{"n_layer": 12, "d_model": 160, "n_head": 2, "n_kv_head": 2, "head_dim": 64, "d_mlp": 448, "vocab_size": 8192, "activation": "geglu", "norm": "rmsnorm", "norm_place": "peri", "norm_eps": 1e-06, "positions": "rope", "rope_base": 10000.0, "rope_fraction": 1.0, "qk_norm": false, "attn_scale": 0.125, "bias": "none", "tie_embeddings": true, "parallel_block": false, "extras": ["capped logits"], "init": "normal", "init_std_qkv": 0.0541, "init_std_o": 0.0124, "init_std_up": 0.0541, "init_std_down": 0.0066, "init_out_by_depth": true, "optimizer": "muon_variant", "lr": 0.0097, "lr_mult_qkv": 0.7, "lr_mult_o": 1.24, "lr_mult_down": 2.0, "beta1": 0.95, "lr_head": 0.00948, "grad_clip": 0.5, "warmup_steps": 200, "schedule": "wsd", "decay_fraction": 1.0, "decay_shape": "sqrt", "final_lr_fraction": 0.05, "batch_tokens": 32768, "seq_len": 512, "doc_mask": false, "train_tokens": 131700000, "steps": 4020, "dataset": "wikipedia_en"}
Each number is 128 + 32 x the weight over the matrix's rms, rounded and kept within 0 to 255. Layers, rows and columns count from 0. Numbers have three digits each.

# layer 6 attention value, 128x160, rms 0.0651, rows 75-127, columns 80-159
160186146116089134178138067146113084151145159166187210125081091128173086199113133092124160156122145107165134152154143155110132146104193105131104175130206118110125069135074143127119116146145138144114164125173137149110155110126155122155123130
136096115144181144107095092122076109139105101124090168101131134146106152121159158076110083153101101163126121130121091128120116147113157158158164083115139188105108122135079124107100143108093142144174138178129155148061073100129096094137151161
110107112142138136187051137113107134160095154140142137159172101137087109119133159108160150125151129115117146185134160120113127127143095165122102133123112085124134138149185098097164149110133090085106141106148047172092097154130148187134077134
128095098146156138124115172124169131184189065153202115136111102106099114173190226178085161162142123085101093158130118184174151126092122167145146060100124166100131143098118111103120124057134159130112079136126149099167157103139084143127139143
088144187151087181134140137120181155152110112168137123122208110114125157130105125100143135118095146114100112128107129092122092099081136175112148139175154132128085107147142142115094114113097175135166184112127163152139122159081058137145083193
156135146169157134196187091129127088095158096127109112142138108124147157124100119164110082176108165090124083064114145104086177123136152117135126067120102071170162105140113124096181128108191130163159135142099155070156165137152126167087148204
121109116174114201143158125129184128160138104128126129189150136038150119120134158114155065095188155069083142141142123134139121109157139123095148185156148073123148058069139115107104094178120144118185130143071103141089154138184111138096119160
188185127112135104100106112101089144136045147171140114112142106145150081130164131145081194096147082106145116170146111147102175178075172176049109125128199185130082167076147141086091089149159117197111183120146149104068059171149120053174179136
115106108163138088147158125119120149126137131128125124134128140131081137138172049073144128180088144096077138105199121142167103200102053152153141132120196123149179143155133103148137083156185145128145084155128118133149127108114061139104119152
102167099203095169177139180192163135102143112127188116174122123153079125146120141112119147121197165121086137136160109100139111085113122121157122113109108157117146056158072128185129109125159152120099111121104137143071118161132134123121098145
152125077092106130142106116072111095148108116130127189120084076220094134075101154119160114180098187082119142123183139094109125120161154100212093153138114098142100102152120139131171076068189141170149121168141168105162087182190097080139131119
137145086098151084096117123189080120153140122065110158105125130133185096131127167141149191089117167142099138128134178072109186128142161100108148097099150151193083126156142108108150130146127089130145170073093153107213084117148149165123116150
121176176090130138071086149183153156118139158087114136169147129081158112140144118139155093116125186113108151131085149136134126144122117163108105140064159106111155137184154160181131133067175116153155160180161075123172133100124110140141129150
139126152031146227138100151140143115176127090166133171095142166150075127142066121099111079113172131141163127104114061119068164151170092115131095113185127064195148136096117136104126071114150118114182166091143087146110103130112160125105126119
097200160153097153122110161130125143180098097113111136052115068145130085133176095150147092059085129115123123176127160103096096152125142120130114188063118126117054172116101126146163131115113102113148176166125168136148069144114136076093177152
159112161164205138092159136152136100116127047104156131136084096134113051133033150118077126139145075125188113136149124142154070119112136166112135139123113097134163086135093140104162109103158130138101154138101162089107127060091120139152145071
121129071119107108099109116109140106070107135186138139116152132121133058106130143121119118098162129128119095201120126110159127142148150169102179096102119147138169091105132135194162102113148164139171125079182171058130166131074143100117146177
181094115137158137160166140097111138133114159089162080092121097138077091120099156128143128101139152124152103105166187185148091124079128189161163101150110144123147088115089146157088150107120114201089123092157101118114147118168153114179091168
083155125092160105065158086111134206133159116160084068114129149092128190102172108147165114137177019118160129102163141156163132144123107146118132128143154154103116160169102082160121146114101156152105108099115082126163083129112094129191126098
114119118057157161087158129131103138069115156138143153126186178116149134146121144156146115089097118119150032169174098131098101110109209106137153086122078080122048135136117142104170139109190139118140146135116147170150096139172106123115164155
108184154164155134113118159057110176161075132191095148176147076092126109112177132103099126135139156165171089161119076098129155093144119156146135105115171128095148120183110112103154108127160077129104107109126167098161195138142131182125075068
105166121139083076146080169128108121125099098120145143142147166172110197100125172133117089154155114093124158087137148075115119103128091098174114126126134141078115142098095133158103152143148110115142073143119173163204095106110159149128131160
115076097153138162088100098139161188097166142077106180169149146158147134068087073080114125168139133154093145150218133110117120131149197113126147177153136152166117110111117110033121161112093142186132081159137096108130109138111057124125115146
143041123140155147159191089089042144136147137131082149090149120173109120132139125052090144150158108147126142138092139134085130106171166133215168114111107121092105069106115198075131154103103130169108117104121108136174166133104087142127138108
102110112105099141110109156119132132141150101124128121131078145123109159218116121180147084094110111151081152125036112171139157176110089128136169156094145117166099092093146176154065141134145115077110114196133110062107144096100122130105121097
098176114130181117066113138172161122148075108088149128166077106185095105093062160156120141156167099104057057196099138135087172149055123106112070149179156091081094116134105154141116120150081186145137151112119181112156211148128173141096136141
165104171137174127133094157146132083178079093104138106104107124101024106105107182146096112172085096101128152173152177129149087154136157056131106118130113132130114123141111117127119121107085117106096129166092146177098187084135068130117110122
174157182106085087119199147121107160148118160092163109156078114126145097142142140096123102115094111175144088089099163169150151085122163155099147169124124154103149074142160139136183161169140068140122151075160099117114140124129108108118100135
152124144152146166165203127146171098136125143138153157114142062163187095088138127094103153103148114094163112167055122098174066089078113154127141106095153158149165096131103150127106108165117087111116121149119127165168162139123141083137164132
061137128153146159112102058144087166135131070169130141114155113152172178138187125129109171168142120145130118125163135111125107138134110102076103141140128110109078090113128076104067170151054186155123188149087168134120098128156120068111132159
141196142138103099123143066131117137130144165143133172170138037100102174180163172112141112095139133086159115128131170158096137068103105076129052126162021156130195122108161120097117064111124121138120114079129099149144125096088176144094114144
147119134097129121122131106137108136122157103134146092142123125162143180155091143139141049136127133155211123127098162135099123092098127138100120092110101156172129147108116125180135113140142088156147212122113129162136174149139129129069191173
061138149137139177150126151116142176119164132142145103134106168128143112090115106164077095178130182107123114167116101150148119103154127069152101124154125176094073107124162102094142145106192102121151080099157154104099084090121096114076141111
151192139187184141097128145084131106102083111150122121078118114105164152146105101069092140126102141172176106128073100175113130113146099061205185167110130132093123174111123101174130130137101167072126098129122133119110072141139078167157095107
158143117118065118134107123098177159130111182101144085134191089144140129100078162121166124160155092090161132129127171141086116141163146076094158092157106155143162117208112086124150119200112133125178151121144131141114160076135125099198094185
138121097119141071134132132181062171184158118155152140176076099131114160164160137134085089110168167117131174130129193145099138137101200144084068147075090127090162160122119139126158182064155161141131069113062170178096086134169124081110100150
125126178118200169085099107099017084054146079155214169137115159110172133132138090050135094145107088113110132128158098126062103132108060110185125135091144145124193104082109184157183132127158160131134187145128125136142108127123135090179173091
073077143118084064120139161103160122136145133092132091127209198156154126174150127091119122099070164144183127142108154157200113147096101124150109139121138074116078142123116139177142142129093132089151111135107085182047152168140142128177097147
178175118130127087071116110137173136145140133115169137165132176111092123169108108141149150127126112133084117093081170117082125102147070188073135161110131125136153122124120086147094170114148177171126095157095122125119160167124136096118165123
159112144184146080138091146103117097140159079153113094116085182108161142155206112149122107133153127076072097130094124142092093127112165091178125129137107171056133138106128193112115126129107151133092145153130114129129071123080105122165170167
155135125180131154167054152136121178160171120136127180159159151107123166124163131146157127167103110103159143142123128106139067150172151117152099113108122141097075163114155150148102164094154081171134103076150138140078183115105173154140115108
141174114130140174063093130122124152173119157163100124108190082137132108146187145192155110157135109117012123094133162083115179074040155145103083038177161136120088148143145120075124088164173098179098105118135186117112161147151129153101122136
141146155157097132071131151164157157074099163135103123151111082128146162097131212119103125158169127116165143101165112072148081094127127149131121154100143174113123116118159116136168166158144121181096203164124141105153082114090158137103141104
086127121110123129114117131144152160156097138095218138172139097133147087167091132107133136143083130104121108167125060122118102173150127151163077125092136127115145112138162150079131148066059112169187143136127164117162170116131117125151144140
141053151126156155138129156121101077194101186192116191103156113157110176185124175155092180089137156147139103120123147119115117093124155096101117163130093136151087110081136140097150091095193100153146130088067049069117158123088080133154165088
131087128143078140140112123127116138152138166115189149134079142134115171116092104173160110141104106122153147172109154081116131127108154148097171111141122107117090166136109144095145070165152095139125119150170137159120110124144158154133099086
102137076133104119139152142109178141179103070170128133108107156176159088111092153114152147173142153062134148117150124169155117137089132139152129165118115072142113089137110143167104155138101130187131179152131134147118142189148082145176138186
137096144068118114130148138098071133141111132133087076116160151124139094084161170147124134112166103116096154093093148071135049116108147119129152099104185136091099153164077130126129136108164084096116115105113159101156125173100118144143156095
152139119093132121126126099128073109117110150176112129168137132075110106115114159103098088162133041136164107094088134230099103132116129148143135165152107122160138103167117196192131133129131114117141143150103094099115199122136119087124116074
165173131066122129157148167097101146152086103117090080121140172156169153127195081210096143122138131091096058138166151169065151108089163147129145144149105119138106141070108118140111061095113124169153167093178091173135153110135180113136184130
147128106073098099123116128147154158131174142127125150111134128082089154064118126129127152136147106146112172114099116093083142129095103119147122152144090136130145151155154094116112153137147140122110095134118065131105169073117148142037122106
104088098151144137094165208159157121137155121103092114135125134105150124139116142109113142120111179111161135135097094155100135129194167079123126110111135163217155089173148114080106126206175145115089136135122101144139121111106165134131146129
111195163126110101083113117125177187132102090149097154078142103150087132173118079121140074121220106153145138097098175140042199089132099152090111117168117066148163124136090129153082140128106128144106152143089132128144118147147170139092138169
# layer 6 attention output (transposed), 128x160, rms 0.115, rows 75-127, columns 80-159
112158162185138100169127139148162147077171113135081171169145168137132108120107111153143092084177141129123149132195137133062122123119075133117127078100100131139181140054163185088130151112187147128150128126110100113150090108094165107133114106
112086147098164153177105187194108119222118079149172143124096127128113095164113172148121064126166127143117141092077178149091119127165152087087098099098105088107146146129103111166099088158136095081114104122145191133133074161118129140197140138
162160150078187217096120071138152127138076082154094125170128189140123173100088107096133111154145156133138137142152130162114140126085175102141130111132172104166126140125063111126134121107119119172145120144074059134155142129131135118084131113
087147152080113162124151153137118126176082134135102186111153045142143150116100129133101166157122073126125161155139058156118047193172190143096101108164149143097129133130161024109085107166116129086103131132088104150200096119151173099159120096
145161093167125177182192122144097192146125131154119123153116148154086128076176132136155118148160205198107117110112108162088102101110161197172157128187146117138126183082095144163102151124126165155148133152055134063068150156098083134141162156
182088161148160066157183130087122167147118117090116166151121129143096170138139126137129150085167160123146154169114099180163104141090086150114070128110071078110146153111114179116148135195065130152230196163082138130106142131120180129074176084
155058180149156111160134104178117140118188151102093164125128182142107155124139122084114091083136165123126118166053093125140128196098154140138163132136082072142140179159128167080119113157024141110085157147055103131098146125117102110181102071
180126115130095080109171147149171120107144136105120104085179123123177140143082104114173095107163094087104132113163128128080178086134162093112172152109106213149142109172123125169125103177188139135130114080110170138150088161183132086150119110
107121122078186112063101135143131147157188139124132128093091133158158136101146121106113143134112130160154190180141117129162141119093093154148141127121139125116116153066121150144132116119101163134127132083162066146126102147179071174132172069
157142150136186125134143119160174086115123159119136144142108098123153159070157101173146139071112135141134126109176115145102124131172141159115112147131166117045100086178136107110144157125089157111112160153122163116150142119154128129120156174
134170146136149095126134177239150163162156088141131205175167088115102080145126137123128152124164089111142159077150109123128117102108109103148115078085131166121146106160098117109103144128103105128078115135147131127138095103097093068182100161
141069218094116149124106100103117127167065111142158130065123142125130128120144160171119137114152125130121141129106083096106111059079086102074187154114100222102167077139112156107078103120082115130138112134132105100130049104146165087149136138
088106142134111115144086146049161172163129160100141095099121095116060169130171180138157128086119129084147117090094156189202145136134120160174062145126099186094143135123113162126157103091066163179156134090126132156111087088144204117084149081
121152144209100222091155084111181162111164106128126084101143151153122077164122138106135101103149142092114139125111123131133144133122102090158121121111112097136177161136115084139160069169134135160135107118140128092153126146113127145108070177
131119112128047069143123134104111110097124137122132118140121107134115138157111071155145148117113121147092125074126150148128145156102175116138082085157093158143061098101100118160066143132125112089099078083103111067103053181105107043151142106
137170138184111131099152111171158133088118134078119142123100095092106103120138172172111092118093110080086110168112178111128140165148141087131098099115111068102183106097109144115067174124080138107091171143185175135160126167110116096125134113
148069147130141142106101154108157159134141096125157126080151084136140111124181151098127149120116077108117091082170103173107167132069119107139161073164130176076149087113131060096098181160107139126108121148162135126124157085195150147165159095
158176159113191160114151155183200100131099129099153127188179099116122083052137137091134136070140161096151135182186151144186083138155143142144116084201098073146112147137166078101105129146153118145135114096097110081137102135130145158130139155
106069174088062078141134092087133101128146131179155094142133085127147104130128137103140174116112140163141153099071115128118130146186124100138139120156101175172143163100076078151096102135119182153083146090124122161154160120186120172109124177
118133145162118114110197153080081101155116068103112190148161089132165094082149130160145121140164074138125160090101153148115096120135102139132124190118188137140121106120155174194123179113093146128088092162126155100056134137068087126157109082
146130095196141127085094122105097168114151177130074183144114094121150170081130104143093108101126124172164065099152133089109073116122148124202046142205172135147110146107097060140142130127107151149101193174143110123155111082109111123152101098
136160049132120059158131104125129173176120108143168098158116139121135153116143158067087156110154153086110174130097155115076130068097095141092096153158169166135152079150093094147182134199130147147070122151169085195136146108111098113125125165
113116132108084142120113150150149080101109086130173130135149099153085175092120142212137140136160147074108087131138130102105116148133101125189111137144080061090128151168127174150057098154094084088106132164149187089198125117146098075181135154
140077108160166119076084181209148109202081080093156160152143121116132073142167208121079150120140130124091102157087117156136120104124116095166105133083109087099146143148150147117097076142135106161144135101151179180093139129149119143122165127
107114110183129172148125130105067163140161159101120131142152133127062114129175119150144139124066107119106095165212090106080155152127182091177129137169162155228085140137177128090070156122122114088179135167172101113092095176127177136131125138
129127144114135134117143116144110131117166094092092092139125115072171129137178139070162137106097082076085114139148096118092148172134152120136116118176115122099237092141123066114129117166101149165165108120140124112147134101121160082156182150
133119116127197139169105114143084166149138099150187197159140134043190141141035118055077098146154128103087126194135117159128164158136168112153087108122145090151109107102163112065149137095108165084129104129140154156133125107077184074198180134
169085152150143068116082121158121109103106141093105158144095134150125139092128115117091138158080168137095110092096121125121074151132088097129114145053137188163124122157131132090145184044179095059136150093129092153044065110084138091123186069
149160139161135052153162063143151122098140114139072128103131149113125107104068139156129172143152069122159093154143163223106154114133119124100143118162124085114162099109148182139120207136187125116144168104064106133112159161166157091111136107
118112168114083078154127118142141086080158160158107122114114177122146177153160077134195131151125167108167110159101186079081153167155128133080139155167106117142132184181100106099100114181162160106142135204077160126167155188078123168130123204
138171127161098124185128093102139109074129103121140156131138181102145131142194144087157149126130149138105118136098131086170164123128078137122135151067126114127160132136092090132167181138155171133151173101072190130096121126129177150132099080
137200121163127125175118137128093060106153137137169121148142108075154119127106077137079128077123112106114123145145199060158078094102088165081119155105162149123147154085155127105117095162119169154115106112139141117107136131100153140161107101
097131129124152082096095111118154122111115131079089163105137065161083113110125141168092091147140135145121138118109107072113152173122096120139120146178101150142122132163141124137133139100075104142104134197126130083132157144077114108121117162
132112085083094131061123104125097086140132144109136124125055161159164152131112152147205168114099101135101087084134131164192082136146139097147113158163118112200091188175078134137140123109166138073059070135164154163130114128096105135133088133
114068173086106094121104099104159139096138105094167146138130122100140164102094106076127069093108178131175077101058160076090126113172114182113139121121090128064076111131121124185117127156110120103187160131094097145154165120152161127153160137
111158108137065148176133166163157140126100185099125128163132126097103132152131098160152151119188103098107171106103125068193138071180135210115127205091182138153116161119120104141163122103106108089096143100153228160132096141091157104131118113
166103145204105126170173165160141110135119174125158121141119112101122151128147120104114087086112137115152165118161182204079138103132098073102118159072164143078153138096086131146119112111160097135119160144220198083140099115196130160133092105
184079111096187157126133119095132125141089121098097101149152182161168101073138139134113122117102109095188117181096156131159109149195151125108168110093132151108106051107120128120126101102183146109108120131125111121078133124154063173113126129
125176107127069145166150146096108193112133113103123095127148099110038166133179127143128162137148124097153126154109092158117170144165110123121113155169122134155109139096191142107126146140160165108173116148153144187112134114133148138110086137
103049078127098105127132123137118143189116094119103072123114103111141158124166072142141134126163136130082148132139132163136066151088165135097118167137122123085141139082126106126101108156178117158129166092080085134114109155095108096159165140
064138128137116158082105138132084143141144130164113111124109125145092109069154127158073147120142133111100110110169135138127155143096181090148092125154174162147140108171085109152095150132154080146104091127129099171119167128090102121141084123
128155090102128112132148118067137114178133126101092067028208065114090175113135098112075110181207081101105185127136043135087118169151143127143153139183109100151191150129093081181147112202093133137149095110141115064136116070184158159206136113
096145136160094119162120141185057106130088156133150146095111107132177194050153083173159182190142171168133094050088159154110141146121117116093086130121079124126140135159129154114100124147067135150118156111110061100127156124118114115093151112
086146140128063113116120082098169137117092140139117140149103116130048133104165124107167060104132198128163096138107177106107140168140152173135102088149171171111156108127165143129094097110168092169177148181071200104106100104076112166138106138
098077086212167181139106117209052113208112068116094148167158143132088102147188091107162159126138094064132125143156082209112189074072116148082145079084112158165051071171146160099156172098069095148144140096166123101115102153122127130053128132
118157096100087106121117130139163129170146097145089128117164179096132142140140130184082122133142102189160141073145155097107131152118152128106101131131157117147160144127167132120136104115148149142144146175137056097086139124149093052096107147
143085115137081136064171105125129124128141162142148068156141117116114124106117105155161108107136143060135124134164149136124121134133140144174113097175124093075163128124166076135114149124122198115111130116072106121172081099097114112182048165
148143101111160191107145117100125156136154123156167108111213128098127128119158127113077101173178120184155135128099102142148102114146151142088060085105162145112118170099145168096135100154140111161067130139108116138130100100097097145131089186
157109116179131116083114168145120173139092159158142141178153082165169104135162124062133093130150104121155099137153154133115154088127135047156071113152138114140191125134111154113138173141166128045140176106123163088079213136129185130162053107
163101104092173157118109192030171124144155124151103122152132122091165089120091123089106157100174064091147101108199093097135083117114112126087121135125099100105101119103078154151099108140156159144084122112084119169069140178090089163079155046
116180154153122153080077128128122104131158123172124153170175162123123148070168078056132177166115127182128119075120147065079083150110090074212126122103111139097177132107130104128193104131066194159147158174130168158124188103097134105071067159
154154118180139125118166154148160072128108156063063155076092120187084117097104139149193150209097125133105101144120139060156076133095123101124128139138091113092075124136092111135143157057085108126137131095173073115129175112119120120143130088
170166161148110120156134148084126064118125102137143047113145186104100178124122123119133214097096099226057100138071144114116124095116070076139131162146126109103123149083136099181080096155092168124167131118155155138136137155109186062101112164
# layer 6 MLP gate, 448x160, rms 0.101, rows 0-22, columns 80-159
161127140164088096132103160131172054096109071160133099112143119133115162100106118147117124197115070172143133102138175130178129124109176149148207170104186149120022068158123168148146150086175085128091156098145065169132122139198079092117078094
111159100121186132136196165105110143145087111166077090087156126096121083142145109108122220091078176061165152170144133155113154146168124138056104189159146124117087113086185124129170099113136106131115178180090104155162079105185179089065133140
200102146148165169127164132143116203128152122116153117139132116126176075164079142130085158162125114084108103159137169104134186107115112117070110133101162139162154131090131191067108130092129110124138094115142105208114108114170091085186122167
149117149092110142112074084176125126187183085105086061114133102177098094062168159129117131107024137066151125114105154120115144140139112145088150120027103144125126141224094132097187100095068095108122134159090138162190102128154173149090135110
153147194132222044102101177122142196189090164161140127096122128118104149106064168081108114162150111101125185133173183123073110088168191121105138093156160117118062078080159155145122107117134141103108141164144131130154137203134106112102171088
130146119095103208124120144119089106149077140151113171136073075183124092079133092097109110180126109089167146119083123123146066086140100132120108161082097144147133190101146192145177097119135082151155105121154144087114054165086156135162171131
067106166137140105097127119139132126148105126135117139205139181121142185153096155091098165102137089098134152122126127160113180091120087170120142125093154129163109116156168146102118091106095156111087133066133100116124082156122152000113115129
150212125093120153182135165120175188122111135123130125178207165091114142077145156124157161101105116080101132121132139147120094137095068114145130116112174140212140115100132092108166154056075108088149155123157164126159098096131167163173111078
108152069147093159135198087136114125103169180120100107161135147171145115151151066133088149113159066164140088102213182119116115188138111064114095132135127076094149132129122119038122120116120112080138069106149127132183109195145138132135125107
132163115134112133099136107099152138096095046141068072087176074142068091143157107150095140189104104101120129090068169125128087109120074130108147101042103141116155103143096161116150061115106130065110153154136138130143163113164135149087133150
114173073138100140113127101139160045087134122108162063122149167167139122182109145158145142124063102146177123129081082133125096180169153111103158143187118127118135147171170129132105120098105082099126172177063147167121072141171068072129141126
122093121167163138080174149121097077137098111101121108098140126183205117157177140106092084105096209126088157093146153120155176108062175143134112100099121144132138127176185092133133149118174197140151142120092100040111154125074140064140192114
106077045131105091154162170137182116205126091155146125087157101120143164121169117129067136145099154189090146098115132155097144102152060101209153077108173163138176110123095163110142136127154110128140108163146168099180180145189051105082160158
111083128098133146115144149102072083145109138161086083085139131170159110091160140157114137103146146097171092151131095153087128180121121121143149122138100188175119135142070189163152120146080199155085069181102122048161156134132146179126126080
106127110119112212131131149172105146141067152102132127156059156127139094100150156148132113127085134083103100133135136062133153093105097080145138108110095150125127123138172124097121115079098063139119158133120198175158100096122177115122135090
148095140104179111126149083103124115126099118080124137177141115160113133151101109159083113161124154108138093216127142116099157153134126105177117122104071080130100123171095163153133067123136160064148070117112125088121135119116068120149117125
119108176064042152106137160096139110134096097147128109136110074093088053078127131145139135137132115149145092126106125182193144149134160112170135050107117119151120165192100132095084128101151168103099110109063121066073163135127096140152127054
112085107130151078090061164084118171072114203115141120097105123119121118109124101105095119145169144108158082152164192096184137086105154166126116109185088153095082151093102148093169102136103098137076122084081079083126088132035057170108165128
136109118134153120216058132139138057083116111158165203112159119122169106125122117148122209130091130110145123125131139091089134130152123103118140069095163105155110054148136174143140122147181120092178121101150117161127144161106150176139167098
121168138132148096188162127166077153142108149061122163067157131102137114145133168089077092090127116164090140087166122120098120091161116112162104084139049086159106129082192153104090120158115154101113125129135105149067162117124101153166128098
162140082095116118085151114154148093167067128179137090139137152167147097171091135104163163110159110114132162139155113136180185119065132143153089126108135167085077138148113118151164146128164158159132092093087112158163087136082153142137117120
109178143132121184143088176132204120103118125109161154086120068074129094124169120199153153171108094101125134115082066115108119136141123096179135207099103103124158102116169147114092139095135110077099127114108171097088176134067121165124169097
121083124144132143122119218122111121134147146079175104146205144174136150134157123079146087097132109123136163151113150102139118206123141081160166112104171114162140177135146077109176085069143114142122174183081138174153069144081114152157154181
# layer 6 MLP up, 448x160, rms 0.104, rows 0-21, columns 80-159
161107142159154135079110145165166097127134123094156151076122154141070159120173126152152157171118163143119150121073073109117108179141117101143104085144109101166135095111160125150162094161132097184147219099149198166094069107126097079154110118
192101091145069079156164172066098096171148106178136081108060131095136173121137161127170188106085125170109066127171172129085117098108077110103101138108095096113113143153161136085118144161141104146081173163134116203111041096146132105123129093
091135121058121151064130135083140116182159188170176123023105145128102105144100133134135091177116125138172190184093141111112156118111162083148120071136132113127093107123168162122182151061120106137090152074143150130159124169138071189133134119
109135169141123120108206198093111134119131128109104123115154175112155127198124149165176116149197155154125129132154134133140033119126127121170118154162148059113141105079146141181089143202125181116014142109163160115080131122100119143140086102
106168128158186122102171178121105155125121166142167081034119115148154105123162114163132157104103138174128154083198133043183196069164223190054221117138138153058139137103075126154181219176120152142184099104138138133156185182124097122174099142
074117099117141193140155160132136070183199065106146115099141074142161122078102083163088098082137106107098118104150128070077106088142122099129090109120084125108090100152180108144124103105163148155140149133180117100101085155148157155120133103
059112144106120117108163152159106169081109177131129083192133122124068163181160234079164153070153089090147078168071145103130193106075104183186103121097208194148121155146126057133086125167052179100131068079126094102102153124148094057177125120
144098170145121108135177093148139113135119125140150132150085173167122132139120084152101115134101127149112122084149074142155138122124164116103169154149139091172137054175139127151143135180124100132165117182104123095124124147128165113149164122
151168069109056084086128162105185146149090114113133117114166094134039082126117104179061108145130136098137094074134170154149137174124097088121097124150113104133118167078127115132114150126159120102149151139110112124127148081112106122161049131
140115092091145152138116156165165183157074205178102149085146138129119094104064054120134115096102102122081059137075156161132161184177148084169084154160156138105117100130088108145169141145156130149113163128130110105136102116108105119067135165
093104156112087161128150114130166168121195152107092178115118107117124118075135112138115102108160165116117152083080175141088173129058082195157144145082109103171083162064120127126111093130130148078115074159145124128118179121106124174113113156
155099114172156113180056143122149145130139117148149185151084165097157090140155184143119139156111107118130102054107109105112071099142082110075120102136089144080140069106138081077094096089170145082108151099160102152109103160069097164047100238
117146102146116155111112146184082147117107102116136115175140142184112143177184089074140184193131108137181101092158168090116144104136129046132110141166139102103089138159131112065113134183118098134119122097155129172106096153116152152135053121
107081054164097158118150211154147145115120147131166130136153126133120067114186125226174076132159126138115105177120137184146134086140102096154118121089110069088120107150134144085130129147124174114137098101138127142086115104164150098149108144
074132159045155122125154070119119245151112159075141130113087110101182138131157123116075135146139106090140133130132120109141153137139075109091139141130094140145137158149126132099159127069159068147179132116114136135132078128068130142148128133
166163126063152127150102089079152118140125108089077161113136164142180189165138105166127120089121111108150175161141149105131124138134097091111092135140108072166112179167104146093134098160123135116097091093117130124100087128153115150153143134
057098166173137099121122089169111147117124123166168174123100119059158128195124114096194120128130104132079101211120141107103154071138131091143072158120121113117129115096144139155129113129123171085088128124112154149094122150102164151107111157
166103146074157110106175158124153145141153133130150106103140142157092146142180160119106135107125094126130136124156104119096178130115147132203129170158189190065147119095124153147143091184175136087087139118124143144146120139176140114183091177
146142142163116127119144127074158125148105122097122150194093080144111120140082124143110137159179164148156138185156127157157139177130179139150174116110179125116190104192068123151159197166128198168134107137134135101121129118124157182139164169
115170145092135115091120184137085121137162147119050120107121099144144092054161141174083139095113144116022154064171114110151077158173143115173083097157076056172132156130125108135076152168149113164137087162107088111172161135146133164116127109
119166170097152117099178146157108125085093101125129175162150162124154134150113125103200167136111137176146166143183110141160127145095136096067146112082116165136092162146142091132103126139135127136146128112157138145239119109073146113073131096
071154194138120109130163118110140088137110110169126165116121093139115142105113085125146087059147145107124086199143110109154128103106104167136124121183161095136099119106095117180150222035092142117125127140141184136125116161195146111130147093
# layer 6 MLP down (transposed), 448x160, rms 0.0641, rows 0-21, columns 80-159
104107071074168100079157162158127131132136171152107150135117084121137079180123169075147112081132159097111166113140126088114180118115143115078140094136115115108169223181092100155100051133091156109109098167018126129126132098106177173142175134
113166169087146097150140116141082187195086138099128102122124123077141125140117125141119083151128157188153050101151149135087113099115069116124100140084147154088191108060147136138055187128066065182166143115160180157125130150113078159083167139
053186119141158095097095135114163118098173176124164135083090133160133093139125106147157090154131114111147163138125156117119160088161134163131143118160157101186115125095152120103173149176123095199090146141128153115137085185101150109071100058
154116111092167135157075095158133110145104080141139107105144125062122152130143126115123099155093116120148102110152099102141208115167126169097150155078135184148117141210091114040148138090136095080195144165106109195149101135139102127116119113
144123157143133069101131111163066106148169169130115084070133106134132118119090174114137207093077147205187228019120160094116066138134227220017145118172195117140131237166109120126125078139229093170143113063186088054193166123095058131147147164
139138125105141109071125119131157141067137123073124140162130124181140119157126140119141117174130094131172087132089113150146149198090119176114165137084180133133172176159055084090121130193096087132137110180091102149141155148176160096186102130
168132121096118155124091065140107127141083089135113110099191050149153066135190095143162136103106106117123087149068133090129137122119102159119115138125099120108172119135081125178148125081123110146191162121031158092125116124149085155149165115
120116112121134199114100117144109109077189101173148112138171140068146134191134134110134124169122125162137112148177144130092118130139147145088088148113116163083117205112120089108131136139134139101125105163108168131152116110087093109121143140
167159163079122133117138116115116178108151103048134133171103162111110110078147146157159123136105070155121182126097115131142121063129155133190111113104117152106111129146172129121086100118087128120120126149121103119159137125079161195129181175
152124108124122148098119159042056137112126141152052124131121105132120100110144046161156154186061137163147116126137077124106073127150161127199072136086119077154087143168132147118164120165113138081087153181106089165127118094191190165134137164
126141096168141134109144134129112125159096096117142113129148138164128148144115181134070152148117096175129077109094100111155127129165162153077128103158111184084166128153099145192167136103072102157140173169032139075120131129110102083122130126
136136111185111135097137173074108113151160156137175123109087127122095101135148149125103148149125100115129222066125172166182168161141111131150165133127086122151135083155102143070120131127091113157159110110151152093073070146157141114157166188
165241156108083129167091112174140194093135160189117203160112035163126104085131173099155114187105063172165067120116093132138193119064101172074123155082108113186122152127083166121145109141137146155120126154069182157136084144101130103138166133
181216132107133086147109046124109118117138087129108169144098116092156194106138160078115078124088119129147108114134111041163112168118107125148147069169112174126133135121122143167158139166119166130110161110105192142115135157113097151115100141
175113146165104135094140157119097066081162108130131128111137091117108124154131164137176083098120154186142097102104121159151114054122170137171123090144115082112074080097134125132107102174133163106133147159148175103092154138129134098080150113
142170130127087110139114200116124108174122106152122120100157149083123043165105124145198114091177134116168121122122131130115160150081139191117095094156131157110155064095155146188127109127100104075117128136151108142149161154118127143140096160
191126091120161151119157160120148112126123183138088110126140183125083154068096105168112138133130131152122137074124170164125065093150103126078183180132120108112119174151157093111109164180160135117140116177187111144133158110132140078112113092
099150094143100134102110118091092163071091124153121170149158061138115131168084100103096149145152175123118070136075098109149076085048109157098156109171073105108125126123121140119117164132124089174116126199112111116157122175062077161100189091
133156111086100134163082125124098113053139096194110118100187143070176148115188113152156128105116123140113138095136138092113145107114108128107136155129084091113084133093135179133091107077121075089174112175130151102088150129128157074131098135
102100180165159166159103119139143127111131099126140109149126156145148131158125113095162113090104132140173054170055125172100134074127163157130141149130167156072099114096106040156168132075155106170142195118121123161102097140146021171126121133
110108157134085144157096153099129126112175127106145116125132141114086149090134096181120129120099163093122095113129192131092096098183161109118105140137114051144154116115095160103100133123089118121150175119142081129021146165162098172160147163
141142084109131174112040139159166138139139136130090180128091155133167138133193152130130175149143118121121142117158110102095142170144139137092104175134099119152178102084111135144114131117053159080142099150101239101096095077138138116134136142